python train.py --d_model=192 --n_kv_head=6 --d_mlp=960 --norm="layernorm" --positions="learned" --init="normal" --init_out_by_depth=true --warmup_steps=406 --schedule="wsd" --decay_fraction=0.298 --decay_shape="exp"
Each number is 128 + 24 x the weight over its row's rms, rounded and kept within 0 to 255. Layers, rows and columns count from 0. The size above them is the row's rms in percent of the matrix's.

# layer 4 attention query, 192x192, rms 0.0884, rows 77-113, columns 48-95
size [108 137 118  96 115  96 142 110 102 120 117 117  96 101  90 102  93 118 109 108  88  85  91  79  85 111  91  85 107 101  90  77  77  90  99  86  83]
[[148  75 124 134 131 150 108 171 117  79 152 162 107 142 134  96 151  94 127 128 204  97 112 115 158 123 116 123 120 103 130 121 114  91 119 120 168 170 131 175 127 112 156 132 141 111 117 133]
 [130 119 113 160 100 145 118 140 120 118 143 121 151 163 117 114 117 134 158 133 135 131 116 164 111 157  76 131 158 142 124  91  99 109 125  92 131 128 129 173  79 175 148  96 150 176 140 115]
 [142 136 107 135  96 172 148 108  98 123 139 131  89 104 136 105  90  90 187 111 162 141  72  99  98 180  92 141 160 130 118  88 127  82 144  83 152 137 153 176  81 141 146 145 138 137 131 150]
 [ 73 130 133  99 152 122 111 161 161 163 108 138 108 152 102 121 138 162 115 157 130 142 135 123 149 110 160  83 136 163 136 150 127 218 127 156  98 155 119  77 189  93 116 157 116  99 143 115]
 [147  93 156 119 147 149 115 135 112 118 131 137  76  97 136 115 118 153 158 111 124 161 123  89 118 175 157  92 161 125 144 143 135 168 154 140 161 138  99  97 183  85 151 130 133 101 128 131]
 [165  80 118 119  97 138  98 139 118 100 133 160 113 119 126  90  95  73 151 110 161 122 115 106 108 149 129 160 135 112 110 130 113 122  94 110 131 137 156 148  87 154 145 132 101 143 142 132]
 [111 107 111 148 122 158 109 146 111 131 143 126 120 151 104 106 110 138 178 127 142 153 111 143 128 171 107 149 171 157 130  88 101 134 138  81 140 143 125 179 117 157 150 107 125 158 150 126]
 [151 159 172 120 132 112 147  98 122 156 101 113 120  97 148 157 122 101  97  94 116 122 142  91 136 106 144 127 111  78 107 142 165 146 133 134  91 103 112 114 161  85 107 161 137 109 125 152]
 [107 109 129 143 137 138 116 162 160 190 130 132 123 160 155  97 123 116 116 110 163 130 138 145 153 100 127 176 132 105  99 124 123 157 117  83  92 117 124 125 150 157 117 133 117 141 162  96]
 [107 137 129 149 162 155 185 158 126 151 148 149 131 153 160 141 138 147 107 120 158 104 138 133 129 124  86 101 129 120  92 154 153 180 136 111 114 144  90 115 164 121 133 127 157 104 128 131]
 [127 148 160 139 172 155 157 134 109 173 141 108 106 114 143 136 154 115 147 117 179 125 121 109 158 124 129 182 100 124 149 119 155 157  92 115  82 150 119 151 135 130 145 147  87 131 105 127]
 [156 114 120 124 139 129 148 137 123  67 155 156 138 167 140 140 175 135  83 145 137  97 153 157 156  99 139  98 129  97 141 129 127 146 146 145 159 152 119 130 151 100 117 110 154 132 108 113]
 [151 156 131 151 101 113 177 100 124 134 139 122 138 106 140 175 125 124 129 139 155 132 132  95 111 133  92 149  97 106 120 121 148  92 118  96 108 121 106 135  83 162 147 109  93 143 109 150]
 [164 130  95 173 114 124 200 148 129 114 161 131 152 156 172 138 145 101 115 129 176  98 125 143 126  99  86 137 102  82 120 121 122 101 109  94 116 128 129 163  89 164 123 109 130 153 106 111]
 [112 146 132 182 117 124 176 145 130 160 145 144 120 131 142 104 110 115 131 136 156 142 128 138 130 101 118 145 135  86  87 125 103 127  83 135  64 123 126 179 125 153 107 148 131 137 140  80]
 [186 140 119 126  89 104 139 103 154 152 102  51 155 122 115 157 121 130 103 121  77 125 146 116 117 126  83 112 123  90 106 123 126 100 148 119 149 101  98  97  89 114 132  83 157 147 117 128]
 [ 99 151 144 142 141 141 108 152 133 139 100  89 104 111 113 132  95 119 133 125 128 164 141  92 123 149  78 120 105 131 107 122 122 113  98 126 134 103 152 128  97 131 168 143 184 101 140 129]
 [138 138  90 121  96 120 145  86 104 108 127 143 137 123  74 163 128 170 121 187  37 110 130 118 126 127 138 142 137 146 151 108 137 119 148 124 150 140 156 135 102 108 137 140 154 163 140 133]
 [ 98 110 151 118 162 125 120 122 158 120  89 120 124 125 104 147 159 179 112 141 109 138 106 140 150 120 190 111 140 186 160 131 124 150 166 162 146 133 143 102 176  86 119 117 129 110 124 135]
 [ 87 137 119 135 160 126 106 155 152 104 122 134 122 137 137 140 148 156 155 136 132 152 121 149 109 134 138 185 125 158 143 145 141 153 183 112 131 138 125 132 136 133 142 113 149 119 147  88]
 [156 111 120 187 173 112 119 100 104 137 149 153 116 129 170 105 134 125 109 118 122 120 110 138  89 116 120 141 122 101 105 136 112 138  99 143 147 137 154 128 146 102 116 147 120 142 164 137]
 [117 155 144 141 144 143 132 131 139 120 155 105 147 136 138 125  92 157 116 119 137 164 120 138 101 123 119 113 153 105 105 134 191 131 167 124 143 121 138 119 118  70 116 134 158 105 123  95]
 [137 131 165 160 148 120 127 191 102 119 150 117 142 104 116 123  92 133 133  84 159  85 125 128 103 117  94 100 120 137 123 126 135 176 119 117 141 153 117 128 135 106 125 152 128 117 114 134]
 [ 94 130 154 137 170 114 101 159 153 121 139 129 128 129 137 124 120 140 139 120 172 168 110 142  87 141 131 145 135 122 127 126 164 124 147 106 152 157 130 140 159  94 148 120 156 110 142 108]
 [117 152 133 155 167 130 110  68 112 120 149 159  95 130 158 113 130  94 116 132  78 146 120 127 132 143 139 162 114 120 121 132  83  94 110 159 133 132 113 103 164 142 116 125 120 139 187 159]
 [122 120 112 180 181 106 132 121  91 104 154 170 117 143 153 116 148 123 132 118 106  89 112 117 124 117 142 166 117 134 121 130 114 155  98 144 116 142 103 139 161 159 111 130  94 147 153  91]
 [117 104 114 141 145 115 142 125 124 154 157 138 116 130 118 150 111 127 136 126 195 100 130 127 128 101 105 156 142 111 135 117 147 133 115  82 130  77 116 163 135 115 172 150 107 137  76 114]
 [ 91 179 145 135 167 139  92 171 147 122 133 123 132 138 126 126  99 134 124 115 126 169 113 149 115 150 139 120 136 129 129 124 171 157 171 111 124 133 100 138 138 130 130 114 158  95 135 102]
 [174 104 104 134  94 106 148 108  95 142 124 122 147 119 112 123 126 123 114 147 124  93 142 101 139 115  87 105 126 105 127 125 119 121 100 128 139 137 154 124 103 125 119 152 111 153  87 132]
 [160  94 111 121  87 124 156 103 106 140 123 121 154 130  82 118 115 106 120 152 165  87 148 110 147 115 102 103 127 109 104 128 109 136 107 128 132 148 150 132 110 121 121 146 112 141  87 137]
 [146 114 130 163 175  98 118 112  89 112 173 129 117 124 165 110 136 134 102 105  83 115 126 127 126 124 108 150 123 113 100 128 133 119  82 169 148 149 128 124 144 115 103 131 108 170 158 127]
 [143 129 115 106  64 164 161 147 118 156  92  91 135 140  73 127  88 125 131 138 120 119 142 116 156 116 110  96 124 137 141 122 149 116 114 123 118 106 166 118  93 107 151 138 139 110  87 167]
 [110 120 151 142 177 100 106 151 164 124 157 136 140 142 166 150 148 154 121 127 145 174 103 149  78 130 146 143 130 106 127 129 146 141 150 107 165 164 118 132 148  87 141 108 150 133 156 107]
 [168 114 128 174 133  90 146  97 105 139 152 130 142 105 157 105 117 131 104 112 127 103 154 129 110 120  93 100 121  99  87 133 137 123  88 161 148 149 137 124 120 118  89 149 119 151 167 155]
 [162  92  96 107  82 140 158 114 101 141 141 122 144 124 103 116 126  97 133 126 148 111 153 111 153 129 110  90 152  89 110 119 126 130 126 135 128 127 166 150 124 106 130 144 125 136 100 115]
 [127 145 123  70  48 165 134 131 145 139  82 101 137 126  88 146 112 111 138 146 118 146 134 113 155 121 132  90 128 161 163 124 125 125 148 128 108 110 146 116  87 142 137 138 136  96  99 151]
 [ 57 121 144 139 155 123 132 145 116 104 118 164 124 145 159 110 167 155 126 158 124 154 127 132 119 149 148 144 133 133 137 166 119 144 169 123 122 137 122 127 138 126 130 111 132 143 144  78]]
# layer 4 attention key, 192x192, rms 0.0635, rows 77-113, columns 48-95
size [115 139 159 103 145 110 146 115 112 120 126 144 116 114  96 113  99 130 126  87  66  71  69  71  69  90  66  73  95  94  73  75  85  68 104  74  86]
[[140 144 134 108 185 137 103 145 133 148 148 157 138  97 118 134 132 137 137  94 160 129  87  85  84 121 175 138  86 145 139 166 128 177 122 121 107 122 112 108 133 141 136 123 142 138 173 158]
 [119 147 127 103 121 158 131 139  86 119 122 129  92  94 109 152 102 117 202 133 147 144 106  63 142 215 106 107 172 128 119 115 129 133 135 117 104 143 127 145 141 149 150 154  91 119 132 143]
 [130 152 137 121 132 108 150 111 106 116 131 150 107  53 162 167 117 136 142 128 133 135 133  39 101 137 154 138  36 111 135 169 161 111 120 133 113 128 128 121 125 133 118 165  98 110 139 166]
 [132 118 121 127  86 125 128 128 155 135 121 129 146 171 130  82 117 141 113 112 117 126 137 181 131 117 111 144 204 158 133 111 118 128 150 129 172 118 142 197 146  80 153 134 155 146 109 129]
 [126 147 128 113 138 100 167  93 123 120 150 162 109  64 161 147 122 142 123 125 134 128 128  62 115 132 143 163  14 122 131 166 176 140 116 135 136 140 124 104 134 140 125 158 120 126 147 131]
 [119 129 145 122 156 138 117 106 135 137 125 105 111  70 146 173 146 150 129 119 130 149 114  73 118 103 148 130  27 126 140 164 158 148 124 148  97 117 145 114 131 153 146 123 107 104 140 152]
 [116 145 134 110 113 151 155 135 101 136 130 139  78  68 139 168  88 123 190 117 147 143  92  38 134 205 126 113 122 132 128 125 156 141 133 108 108 136 127 153 145 130 136 156 106 113 146 146]
 [159 132 111 144 108  96 151 109 166 125 133 124 192 154 140 107 152 132  71 129 128  81 171 187 109  45 142 140  73 122 125 140 141 111 129 135 138 123 134  97 105 120 115 104 140 149 108 122]
 [112 117 136 118  91 160 112 150  91 128 134  73 132 167 138 113 115 133 142 119 157 113  99 156 119 120 118  65 224 150 130  71 120 116 128 124 134 120 133 158 103  86 135 111 128 129 131 107]
 [143 143 125 127 133 151 147 156 109 141 166 125 159 183  98  92 109 148 136 135 122 109 107 137 157 146 129 104 200 133  99 101 139 130 104 109 158 143 137 138 142  86 141 165 157 169 147 109]
 [118 145 130 111  61 128 161 122 151 145 145 132 180 113 150 155 112 144  61 128 155 121 124 129 136  70 126 141  57  63 110 141 192 120 147 108 109 103 110 130 109 143 126 132 117 148 133 125]
 [132 114 133 141 136 150 100 150 123 133 141 141 144 169 109  76 149 115 167 111 128 121  85 151 128 169 124 121 216 139 127  87  92 155 123 113 145 149 116 121 150 119 145 105 181 161 161 113]
 [151 136 123 140 136 108 160 138 105 147 127 150 114  76 135 178 100 111 126 158 119 105 152 111 149 116 115 131  50  82 100 167 173 149 118  91  73 106 121  92 110 158 128 148  88 131 112 125]
 [127 132 127 129 163 183 145 140  80 150 135 117 123 179 100 119 133 111 160 130 114 114  84 173 131 146 124 100 200 160 121  96 118 136 138 128  81 120 126 104 123 131 140 137 119 147 151 129]
 [130 135 111 141 107 125 125 159  90 154 108  98 122 194 153 128 148 124 115 119 133 154 109 157 120 104  82  86 192 134 118 106 100 136 136 133 133 136 149 133 101  97 145 114 112 144 129 126]
 [ 99 108 117 173 161 104 143 112 101 110 116 131 151 132 104 178 109 128 169 155 168 115 182 160 141 166 143 108 148 137 137 131 113  90 109 146 144 126 126 110 129 128 111 157  96 121  90 105]
 [110 132  90 126 101  99 181 104 191 127 118 144 149 110 119 159 121 176  87 128 129 120 171 139 137 108 128 142  70 109  99 176 131 109 109 142 129 121 130 109  89 111 122 136 161 114  92 126]
 [103  97 102 111 151 108 104 101 175 102 118  93 132 107 133 150 150 164 134 121  86 127 147 145 146 151 154 166 137 154 140 174 106 138 141 149 118 164 113 140 145 130 118 117  83 127 128 101]
 [116 132 108 124 108 107 138 107 175  98 143 152 134 121 124  70 105 169 139 119 131 131 153 124 128 149 158 168 139 127 139 146 107 108 135 115 179 141 122 151 165  93 132 106 162 140 139 146]
 [146 117  82 150 138  97 131 155 149 154  87 109 118  94  89 169 117 143 103 146 111 153 154 153 133 131  79 121 114 124  76 149 150 133 131 113 115 117 139 113 121 147 113 107 140 126 139 148]
 [ 79 117 167 136 156 140 133 153 103 120 143 114 136 104 142 143  81 114 142 112 129 116 132 166 100 140 145 137 132  93  91 144 171 136  86 120  90  99 156 156 115 107 119 150 185 109 113  93]
 [142  78  96 125 144 126 126 160 112 113 101 111 122 112 131 123  99 156 115  90 116 120 122 155 125 149 113 125 132  62 118 121 157 112 112 148  91 127 174 137 111 184  95 129 120 104 120 158]
 [145 114  77 142  79 113  98 121 118  94 156 154 160 118 166 131  99 113 106 111 158 116 131 123 107 142 100 163 121 107 148 154 127 233  98  96 102 106 167 141  94 165 159 147 125 125  91 162]
 [187  70  95 130 113 114 111 134 102 142 140 139 109 105 111 135 102 146 116 109 119 143 138 139 130 130 115  93 109 108  93  95 143 121 106 136  99 158 139 141 130 156 102 129 194 138 143 128]
 [123 133 159 106  75 173 129 112 154 167 102 151 143 112  94 127  92 114 112 149  81 133 113 118 110 129 116 127 139 130 123 129 128 108  94 126 158 127 122 151 123 101  89 124 123 136 115 118]
 [ 81 154 129 113 114 157 160 141 138 134 108 113 151 141 141 133 112 124 129 124 142 112  85 144 135 128 132 171 131 123 128 157  92 131 140 121  75 127 131 141  89 127 122 124 114 102  83 127]
 [140  96 137 142 157 134 138 161 120 143 106 100 112 114 132  88 128 141 135 113 136 117 125 116 127 147 104 109 145  70  95 121 159 162 109  87 140 100 131 145 141 166 171 138  98 122 100 143]
 [167 107 104 131 129  99 128  96 130 113 145 148 131 104  73 154 105 127 120 139 129 148 155 134 102 150 162 114 107 109 118 113 124 132 136 150 106 133 153 139 130 137  79  94 141 110 149 143]
 [122 172 162 142 158 152 193 145 152 104 104  80 154 174 137 103 130 129 117 137 102 117 118 154 125 111 144 143 145 103 143 126 139  90 119 135 122 108  81 114 115 132 156 132 100 144 104 135]
 [150 161 145 144 148 149 169 139 160 112 118 113 152 182 150 120 122 124 143 116 167  87 117 129 130 109 142 125 124 130 147 132 129  93 111 137 136 124 107  98 124 107 159 136  98 138  99 139]
 [ 94 130 122 133  96 136  85 168 138 146 155 125 157 117 194 107 131 137 119  83 128  97 123 100 111 136 155 155 143  98 121 136  91 125 135 129 120 128 116 141  87 161 118 160 115 129 102 125]
 [168 107 115 142  95 114 116 142 153 118 159 142 127 135 162 106 153 111 128  95 126 106 145 130 107 126  99 103 119 130 101 122 142 140  91 140 147 174 137 130  96 106 134 141 149 128 142 121]
 [169  60  89 127  95 125 118 146 115 151 119 146 137  94 111 151 105 147 119 105 137 140 161 134 135 132 133 101 121  96  93 114 147 108 125 148 120 112 143 116 108 139 102 116 158 124 190 101]
 [115 134 131 103  83 167  67 154 122 129 143 134 152 125 140 141 104 149 155  97 118 109  89 136 130 151 137 139 148  83 145 126 126 145 120 157 141 105 116 130 140 111 147 131 140 149  75 158]
 [129 128 134 136 134 143 165  94 106  78 178 159 132 164 177  93 158 132 177 152 148 101 108  96  98 147 172 135 127 150 182 112  93  99 136 148 192 136 113 111 146 109 123 174 126 144 143 145]
 [130 134 146 146 148 132 144  93 123 108 117 152 124 165 114 129 156 112 135 166 147 125 160 121 137 124 102  85 131 153 136 136 138 105 140 122 126 117 127  89 155 152 138  97 104 150 157 115]
 [133 139 113 117 137 129 158 134 150 139  97 108 135  90 116 126 131 155 121 129  80 149 123 137 110 139 105 189 118 138 105 142 124 127 109 126  61 106 148 111 123 158  97 121 118 121 141 146]]
# layer 4 attention value, 192x192, rms 0.0694, rows 64-95, columns 48-95
size [113 121 132 126 121 128 130 111 110 113 142 125 118 116 130 131 129 104 157 128 136 119 132 131 109 154 139  92 118  99 132 131]
[[107 148 125 146 111 151 144 153 154 159  75 129 132 104 110 131 119 126 133 162 141 126 123 115 147 132 115 129 139 138  66 134 118 167 107 109  60 139 128 107 135 142 159 143 146 113 122 126]
 [136 124 105 118 155 127 126 162 111 135 155 126 116 134 143 135 131 108 127  95 131 107 112 140 114 118 137 126 136 139 171 122 135 147 157 101 195 158 118 167 126  99  80 147  95 154 129 121]
 [111 147 126 134 150 133 130  99 126 142 144 141 105 112 125 125 149 120 138 129 144 117 119 123 101 130 127 141 127 131 103 122 142 160  92 164 120 114 159 130 120  95 124 134 135 126 203 157]
 [136 126 150 154 144 138 109 146 117 124 171 112 160 132 134 130 111 191 116 152 130 152 149 126 126 106 143 140 130 120 124 132 152 123  94 132 125 113  73  74 138 180 181 136 138  93  90 130]
 [147 117 178 159 153 138 122 112 136 162 120 119  99 142 118 106  95 148 139  92 111 161 136 128 107 134  98 107 116 124 138 136 115  83 113 110 138 113  53 173 170 126 116 130 119 115 168 108]
 [157 132 151 177 156 124 106 130 113 139 206 138 142 136 163 117 120 153 125  61 124 145 134 119  57 117 129 118 119 112 175 115 131 112 125 132 169 122  98 129 123 135 136 123 135 109 134 146]
 [129  88 139 141 131 136 101 112 118 105 171 106 129 143 123 149  81 179 100 149  92 164 144 130 101 127 125  91 129 107 173 132 137  72 136 131 173 113  60 123 123 164 156 128 139 108 113 115]
 [129  98  47 107 127 129 140 154 116  76 155 108 127 139  99 108 121 137 130 162 109 119 133 142 175 139 167 125 132 130 182 128 119 118 130 159 128 133 178 136 107 137  80 130 143 148  83 133]
 [147 182 151 122 134 149 127 164 128 148 113 109 161 118 135 113 149 132 121  88 157 111 137 116 147 116  98 117 118 147  97 140 123 173 141 117  73 111 129  98 101 136 140 128 142  84 112 130]
 [158 118 101 156 157 107 113 152 121  99 192 116 133 155 122 105 116 169 121 130 105 130 114 118 107 118 126  87 128 131 211 133 123  93 129 167 160 143 141 141 113 146 108 137 125 134 114 120]
 [169 137 169  85 162 137 129  84 118 163 113 151 123 127 156 138 175 121 120  94 159 138 127 120  98 129 119 121 137 128  77 124 136 124 153  93 152 130 140 149 133 108  96 127 122 129 189 144]
 [114 128 106 148 122  89 151 143 134 132 164 136 123 122 141 119 159 111 142 160 161  94 117 129 134 131 154 155 133 123 111 119 136 177 140 104 143 149 214 182 132  72 107 134 106 142 132 134]
 [107 128  60 105  95  84 148  93 140  90 108 109 115 107 118 124 121 120 131 147 140 127 108 137 159 146 155 111 129 142 166 131 112  97 150 112 122 117 186 163 120 107  87 127 120 147 141 143]
 [ 99  84  89 121 107 134 128 129 139 105 123 117 114 130  88 130 114 145 122 161 108 142  95 123 145 120 142 149 130 134 115 127 145 117  73 179 126 143 136 126 120 104 162 124 147 133 125 129]
 [126 109  84 141 122  82 142 126 130 107 149 114 117 143 121 119 164 103 137 169 134 111  96 137 147 148 135 117 131 127 166 133 131 108 144 119 154 147 216 168 108 122 100 127 123 145 137 132]
 [150 144  81 102  91 104 136 116 127  93 107 141 112 121 114 130 171  73 119 149 154 122 114 126 140 142 138 130 133 126 151 123 119  97 157 148 132 127 230 157 105 108  86 113 127 148 145 123]
 [179 166 237 133 128 148 100 125 147 137 126 130 142 126 138 125 107 169 105  67 135 153 124 135  90 114 125 129 125 120 118 135 136 135 141 116  99  96  52 120 131 135 136 125 139 107 137 147]
 [139 109 157 161 123 123  91 120 132  98 181 125 116 149 114 108 129 179 111 128 103 176 128 121 107 105 116 109 126  99 145 144 121 127 139  77 146 131 115 149 139 134 134 110 139 131 151 123]
 [132 128 155 136 105 145 133 101 142 113 109 141 135 137 107 124 162 150 117 103 155 143  94 122 112 124 136 131 127 119 148 123 143 142 134 117 106 127 173 147 109 131 160 132 168 125 176 133]
 [117 105  87 139 113 111 156  97 150 119  70 147 124 127 105 144 181 118 130 127 136 130 123 128 153 132 147 127 129 132  73 140 121 128 132 102 102 136 209 146 114  95 139 133 141 123 193 124]
 [136 127 104 152 135 137 110  96 126  83 170 112 149 129 110 114  86 156 113 204 113 169 132 113 116 128 121 171 119 111 151 138 133  95  71 150 104 100 124  82 126 153 155 125 160 109 124 102]
 [ 86 113  73 179 154  94 138 154 111 121 184 132 116 122 140 133 133 117 122 166 135 112 122 134 112 141 118 101 139 123 185 127 117 105 147 123 173 147 180 154 136 145 130 131 139 138 140 124]
 [111 124 158 161 105 124 135 157 118 150 130 122  85 137 118 102 113 138 135  76 104 120 123 137 120 117 118 133 128 129 153 113 125 158 128 126 124 129  94 143 141 128 128 133 113 128 110 129]
 [114 127 109 109 135 162 112  48 123 112 114 133 146 133 125 154 101 180 112 158 132 139 112 112  94 120 133 164 127 117  83 120 152  93  89 113 121 137 114 124 121 124 147 139 169 118 139 127]
 [128 102  91 157 125 121 114  85 112 125 172 123 125 138 119 123 119 172 151 122 124 135 100 127  96 117 158 121 128 122 160 114 156  93  94 144 167 139 143 126 109 140 172 123 158 129 158 132]
 [124 111  92 123 132 126 136 173 138 111 149 126 118 130 137 119 137  76 141 205 134 114 147 129 162 137 137 167 131 132 122 137 116 158 131 136 118 113 174 134 148 101  99 127 102 142 132 115]
 [135 107 187 145 109 150 113 144 122 142 131 124 137 136 117 109 119 166 113  90 105 151 131 120 121 119 112 144 127 116 124 123 150 163 106 131  94 133 120 121 119 133 190 113 142 115  90 139]
 [112 103 157 129 173 148  97  54 125 106 144 132 105 150 117 132 125 134 122 111 141 175 119 125 100 111 159 128 116 115 166 117 121  96 127 104 166 123 111 166 128 104  93 130 120 155 135 124]
 [124 111 131 117  76 114 133 123 162 102  91  93 130 130  94 134 117 103 125 168 114 138 123 139 184 130 143 146 134 140 149 133 129 129 126 154 114 113 131 158 136 118 140 129 105 151 110 123]
 [127  85 111 126 113 133 111  82 114 127 143 112 113 145 122 116  90 141 117 140 109 167 121 135 118 123 129 107 115 130 161 131 140  76 146 152 150 123 126 154 123 131  95 115 113 153 128 114]
 [101 158  85 151 126 125 151 162  85 157  98 154 107 117 137 150 122  87 130 184 133 100 124 125 150 130 131 106 140 145 136 139 127 158 134 199 131 145 135 104 131 118 115 133  92 118 124 130]
 [ 68 113 144 153 111 128 113  97 136  99 170 102 155 140 126 137 127 123 127 190 107 157 139 137 119 130 148 165 121 114  75 107 134 138  91 124 156 105 170 138 140 115 172 133 120 130  98 149]]
# layer 4 attention output (transposed), 192x192, rms 0.0657, rows 64-95, columns 48-95
size [145 150 141 146 152 152 150 129 134 129 161 144 132 124 143 151 145 119 169 147 154 139 153 150 128 176 153 116 141 120 144 151]
[[127 113 155 107 180 138 115 116 129 105 126 135 103 118 141 119 120 105 138 120 107 127 150 129 137 147 179 137 109 139 154 167 132 144 165 145 161 105 108  95 209 117 126  89 147 103 127 131]
 [152 114 105 132  65 126 114 114 160 131 132 170 149 129 142 115 158 153 127 145 112 115  83 153 109  84  76  99 128 104 108  90 109  92 114 135 106 115 151 171 102 133 124 145 132 117 109 138]
 [108 131 123 153  92 126 155 113 154 110 179 112 167 104 140 124  99 126 117 156  98 107 127 146 149 124 123  88 135 170 134 102 129  99 131 112 117 129 131 140 114 122 153 154 125 119 102 125]
 [107 120 140  99 137 143 129 109 123 160 135  93 106 113  98 142 119 161 169 124 132 160 112 116 146 149 154 161 144 160 142 126 125 163 136 124  97 134 142 127 144 106 104 138 120 168 124 135]
 [118 147  84 111  52 122 157 105 136 106 107 154 180 119 203 162 188 151  97 131 104  78  67 142  98  94 147 103 183 139 140 102 113 100 133 151 154 107 157 130  97 117 129 121 111 113  88 138]
 [110 118 110 130  60 138 167 118 140 152 134 112 142 124 129 141 137 143 133 167 140 131 112 129 127  99 113 158 146 151 118  91 105  98 127 116  85 133 154 139  81 149 114 189  91 189 131 131]
 [ 92 155 102 108 121 125 139 146 117 175 129 110 130 120 115 136 163 198 140 131 144 134 109 129 146  96 132 175 142 146 137 127 123 145 105 132  80 153 149 155  95 125 111 148  87 158 100 148]
 [146 123 129 117 130 137 119 146  96 142 153 148  86 111 125 100 101 145 175 115 152 121 117  54 123 133  92  82 116 118  92 155 114 114 110  80 133 127 116 184 104 121 160 150 139 105 144 131]
 [122  95 145 114 125 168 110 123 138 102 116 125  89 133 101 135 120  96 148 120 125 183 152 122 129 188 162 153 118 137 148 125 108 179 132 144 155 144 139  61 174 127 135 150 121 140 171 129]
 [127 112 111 123  66 157 165 132 109 137 160 153 129 115 136 116 132 174 156 141 155 113 120  95 119 102  97 129 135 126 106 100 113 122 103  97  93 129 157 165  86 122 143 190 113 157 122 136]
 [137 146 129 147  99 125 103 144 185 112 116 100 156 145  85 142 128 135 102 124  94 165 133 166 133 125 107 106 114 118 119  73 142 147  98 182 101 140 143  93 118 133 129 141 118 126 124 150]
 [171 104 141 143 120 130 124 114 128 121 155 152 166 129 155  89 114  64 105 124 105 111 124 145 120 113  88  76 124 105  95 118 122  93 110 137 136  98 108 127  98 154 142 123 177 123 155 101]
 [143 149 132 141 152 138 136 162  96 132 151 159 124 145 146 108 111  87 134  98 149  93 170 121 135 131  92 112 112  95 106 168 126 139 100 105 118 135 118 153  98 150 172 132 141  82 147  97]
 [137 161 130 111 171 106 138 158 126 117 155 106 153  93 128 136 104 187 147 139 153 125 130 101 143 139 130 112 143 145 112 133 157  94 127 112 105 125  85 150 115  94 133 131 152 101  94 125]
 [165 130 136 152 123 132 154 154 107 129 168 162 137 123 139  94 102 110 121 117 154 107 153 121 117 111  88 102 124  84 107 125 124 130 101 100 123 121 121 153  77 143 156 159 154 111 142 110]
 [143 132 120 154 158 116 136 162 103 118 135 138 117 144 110 104 103  93 121 114 158 130 159 109 147 139 105 115  93  95 112 153 137 142 110  99 138 159 110 137  88 141 149 126 121  95 145 123]
 [ 96 134 113 106 121 146 127 145 128 122 133 105 139 133 111 170 153 141 146 126 114 190 127 126 147 162 164 152 167 158 127 109 132 135 132 150 121 138 154  97 122 104 115 158 118 118 138 144]
 [129 153  98 104 119 133 168 138 104 135 149 111 188 127 141 141 139 142 117 124 144 115 131 108 131 119 130 126 159 133 103  92 148 111  93 140  96 132 145 134  65 126 138 176 119 123 132 153]
 [128 154 115  93 192 110 148 140  98 129 144  97 137 125 112 126 115 109 151 142 127 138 153  80 182 154 134 141 123 143 125 144 147  97 134 140 128 122  96 101 134  82 120 163 143 110 112 139]
 [144 153 143 136 192 109 135 136 102 104 109  96 142 134 125 112  96  79 111 126 117 117 164 117 140 162 127 116 107 112 126 133 172 137 117 170 151 130  91  87 146 118 144  97 147  92 148 118]
 [110 160 126  99 131 119 154 157  97 156 150  94 110 100 127 139 114 148 156  82 154 121 145  99 144 135 138 122 154 138 115 159 140 133 127 106 112 133 109 162  80 137 131 111 119 135  99 131]
 [159 118 116 125  86 146 131 101 109 157 161 164 130 130 144  71 136 116 128 134 144  89 128 133 137  69 108 123  89  96 119 143 104 128 112 114 120 126 127 185  89 146 128 157 138 151 115 123]
 [148 104 105 124  85 149 155 123 141 104 156 176 164 117 193 143 171 159 111 172 130  88  86 113  99  96 128  96 164 144 120  94 105  62 136 122 156  99 134 160 114 128 126 151 139 137 120 117]
 [ 92 177 148 111 158  84 141 166 147 149 123  66 156 125  90 160 109 143 130 127 113 149 147 137 177 116 127 147 151 164 133 142 150 128 127 148  78 105  99 100 115 109 116 111 118 145  91 135]
 [119 150 126 109 145  92 167 133 128 147 139 114 169 105 134 130 107 142 133 169 148  99 130 113 157 106 102 157 145 149 130 120 144  81 123 111  70 112  99 161 101  96 117 174 129 152  87 123]
 [147  99 115 142 134 134  95 121 134 122 129 138 126 113 136 109 136 129 107 106 112 142 110 137  95 132 106  75  99  97  90 131 146 129 140 125 154 150 125 166 133 163 131  89 147  86 147 139]
 [139 130 125  92 151 145 139 154 117 111 147 102 135 122 126 153 138 169 144 163 150 148 134  77 145 138 164 143 160 165 132 108 125  92 118 140 124 111 106  96 132 114 110 175 133 157 129 134]
 [133 139 103 136  91  97 143 176 141 141 131 110 167 128 120 152 148 166 113 138 124 121  96 124 128  88  99 130 149 110  91  99 139  96 104 150  85 129 136 152  57 127 120 149 101 116 121 125]
 [147 131 144 136 181 125 140 162  96 125 157 161 136 121 152 112 121 131 127  96 149 109 136 120 114 157 129  99 130  96 114 151 154 142 121 122 142 126 110 139 121 100 137 102 170  93 138 103]
 [118 161 116 140 109 106 181 176 128 134 156 135 164 125 134 164 129 164 131 130 163  94 135 132 123 115 121 119 152 119 110 110 139 133  94  95  89 150 137 169  63 129 147 133 116 120 131 107]
 [144  86 136 160 116 143 100  89 166 105 153 151 104 120 140  85 157 118 104 119 155 114 135 167 110 125 116 125  91 110 124 102 110 130 137 107 166 148 119 135 158 118 135 124 125 144 117 127]
 [136 111 131 113 192 111 150 134 101 166 143 107 134 111 138  88 111 107 146 129 140 131 116 145 149 128 112 110 141 127 145 125 145 117 141 119  81 119 121 131 132 131 123 121 158 126 142 111]]